From a checkpoint of a small transformer trained on Wikipedia.
Size: 12 layers, 3 heads of 64 (1 for keys and values).
Architecture: LayerNorm before each block, rotary positions, attention and MLP in parallel.
Training: a variant of SOAP for these matrices, 106M tokens, 6794 steps.
Each number is 200 + 20 x the weight over its row's rms, rounded and kept within 0 to 999. Layers, rows and columns count from 0. The size before them is the row's rms in percent of the matrix's.

# up: layer 7 MLP up, 768x192, rms 0.226, rows 346-349, columns 0-191
# down: layer 7 MLP down (transposed), 768x192, rms 0.212, rows 346-349, columns 0-191
up346,099,219,201,206,208,196,227,205,215,156,173,204,191,199,192,216,195,172,180,193,194,193,218,195,208,173,173,196,164,186,188,171,196,228,180,196,168,216,187,226,217,169,175,227,212,180,241,202,215,216,177,189,214,172,192,202,202,182,216,191,193,191,195,226,197,202,180,183,220,182,218,175,224,198,209,215,180,187,230,192,207,168,201,209,232,204,234,135,158,179,185,221,218,208,215,197,182,209,208,194,201,209,219,172,235,189,233,177,159,183,210,179,148,236,230,202,220,210,190,200,203,210,225,188,202,223,234,204,217,180,193,201,183,181,200,221,211,199,188,177,157,176,167,190,192,186,186,199,161,179,192,196,191,233,208,198,189,177,207,235,195,215,185,199,235,193,189,190,233,209,209,191,174,217,204,233,203,218,186,230,182,204,202,179,172,203,236,163,185,190,199,187,210
down346,100,197,191,205,221,169,222,208,179,180,181,226,223,233,214,228,139,215,222,217,189,202,173,212,188,180,202,211,166,208,221,223,224,185,217,189,227,225,186,175,205,190,162,246,203,195,189,227,194,209,199,220,183,210,214,185,205,209,168,190,203,201,205,198,166,218,213,210,196,241,208,203,194,217,167,197,214,206,203,186,217,205,222,205,193,183,212,191,238,183,208,196,204,211,170,225,235,182,162,212,197,222,184,181,186,231,201,210,177,211,197,197,215,188,218,215,216,172,194,166,206,208,187,206,206,173,190,197,238,186,187,192,196,181,221,179,180,209,178,217,181,202,216,154,196,231,197,214,198,202,195,233,196,200,206,197,227,232,156,211,206,177,210,167,204,204,152,216,182,168,234,180,154,234,170,214,175,191,231,200,223,176,205,207,225,205,182,210,225,232,208,186,204
up347,112,219,210,214,222,191,202,193,200,155,217,185,209,221,208,207,193,190,174,171,180,200,207,210,213,192,200,231,216,196,188,228,232,210,210,201,219,208,215,194,181,191,209,218,187,207,193,169,201,205,171,166,176,228,221,201,248,197,186,185,187,190,171,230,164,227,175,234,206,201,192,194,187,191,218,174,211,185,183,206,180,220,223,202,207,163,218,184,222,226,223,209,185,175,193,176,210,201,183,204,204,183,204,199,211,203,197,202,187,218,175,204,194,168,226,181,212,228,195,164,228,204,131,187,192,193,171,177,201,177,230,187,192,208,197,212,210,229,204,230,191,213,197,195,211,205,212,182,144,209,238,206,180,178,186,237,218,222,200,190,214,197,188,217,185,209,197,203,226,192,186,168,223,200,188,209,195,164,205,174,163,185,240,208,172,227,234,148,188,211,221,186,237
down347,104,211,189,190,171,234,194,166,172,185,234,211,214,200,190,206,171,206,173,183,227,208,182,214,171,205,187,197,178,201,230,211,188,197,206,240,208,213,208,191,210,201,226,208,226,204,158,185,202,204,201,235,186,211,195,215,186,201,215,164,217,220,173,186,207,191,175,202,221,209,217,213,209,209,224,198,209,182,188,235,209,189,188,197,201,208,239,152,192,192,210,210,173,165,207,174,172,178,180,157,153,188,214,235,174,223,218,227,214,203,205,190,210,191,191,225,229,196,195,209,204,175,213,215,215,176,186,181,187,215,205,193,192,209,209,208,254,208,197,182,194,208,199,223,188,177,207,199,212,216,194,193,192,172,177,167,215,226,220,206,183,209,208,181,222,213,192,209,156,239,182,207,222,203,181,193,182,173,156,172,242,227,192,212,191,202,192,163,220,202,239,239,230
up348,106,200,175,200,196,190,199,152,196,190,241,206,202,206,189,223,200,203,190,211,182,191,201,187,157,176,218,202,206,201,191,198,181,172,198,174,191,185,241,175,223,218,187,185,213,198,190,222,207,215,174,178,215,203,225,197,226,242,224,183,198,175,195,251,196,228,226,233,222,203,204,214,220,212,176,203,144,154,246,191,196,185,185,227,235,185,193,246,186,199,193,211,202,163,205,171,178,181,181,249,218,180,180,206,167,187,156,217,207,222,249,214,180,184,207,227,209,203,204,200,174,188,221,206,201,221,217,216,204,194,230,213,211,210,178,206,175,206,215,225,190,215,232,209,189,203,228,207,206,225,236,191,223,204,197,170,210,222,216,182,209,215,178,213,195,204,210,190,181,191,187,202,198,191,192,213,191,173,190,215,223,202,231,213,211,202,189,191,212,161,219,190,197
down348,106,230,190,229,199,177,222,210,183,176,231,195,227,174,194,218,193,165,214,189,201,202,208,190,216,193,189,190,205,218,172,191,192,202,185,185,162,226,178,245,216,219,193,200,179,178,233,213,195,190,212,183,175,228,179,179,205,209,212,212,208,192,209,180,197,214,241,185,181,153,234,184,233,222,234,186,207,191,202,217,216,196,202,181,212,215,179,178,166,210,184,194,187,200,219,224,193,221,202,203,191,218,218,184,196,200,198,187,197,179,203,218,192,198,232,177,208,205,214,195,219,190,230,195,232,230,193,194,193,215,190,246,151,212,191,176,159,178,224,209,209,192,166,216,187,215,236,187,184,197,207,204,164,171,221,212,221,184,239,239,202,193,231,184,229,206,211,193,196,184,193,191,182,153,189,210,207,183,203,191,206,224,233,186,158,186,176,206,183,147,175,221,210
up349,093,223,193,180,223,192,157,148,197,175,203,200,226,186,179,207,197,201,181,175,209,196,178,222,198,166,188,209,178,205,230,194,180,206,243,215,207,195,200,183,185,208,226,197,205,183,223,194,195,264,236,200,175,174,149,185,220,162,240,209,185,208,192,221,182,206,207,189,222,201,197,196,184,234,185,178,201,200,205,185,196,212,212,234,185,197,212,209,172,220,210,197,201,178,215,208,229,184,196,243,195,197,174,181,191,219,203,197,221,180,186,237,226,197,213,189,215,184,201,187,207,196,189,168,183,209,211,197,175,229,180,202,157,187,239,185,193,184,206,217,199,202,202,236,197,187,199,159,159,236,192,223,222,194,179,178,207,217,243,181,193,199,211,222,204,197,184,195,217,227,200,168,196,189,225,181,163,202,186,184,212,202,218,192,187,216,196,193,173,188,248,194,186
down349,098,215,179,195,234,167,186,211,208,181,186,167,201,177,164,204,226,222,191,207,222,218,203,231,200,210,221,171,155,228,231,221,190,193,223,164,188,229,192,218,224,193,207,195,219,185,200,243,216,179,216,243,206,190,190,199,168,155,173,207,164,189,194,223,205,176,223,185,201,182,205,232,194,205,187,188,214,194,224,239,202,207,186,195,246,184,187,207,171,221,197,216,176,179,210,199,199,178,205,192,212,197,182,214,197,204,200,200,180,179,206,169,207,183,182,235,213,205,221,217,214,199,158,248,169,191,172,245,194,203,214,177,228,204,220,200,196,211,184,198,197,202,199,184,206,196,198,214,196,213,156,201,180,198,198,216,191,188,153,169,197,227,212,212,157,195,215,207,207,193,211,194,184,220,166,214,143,211,212,201,181,208,175,169,213,198,214,187,204,191,198,202,186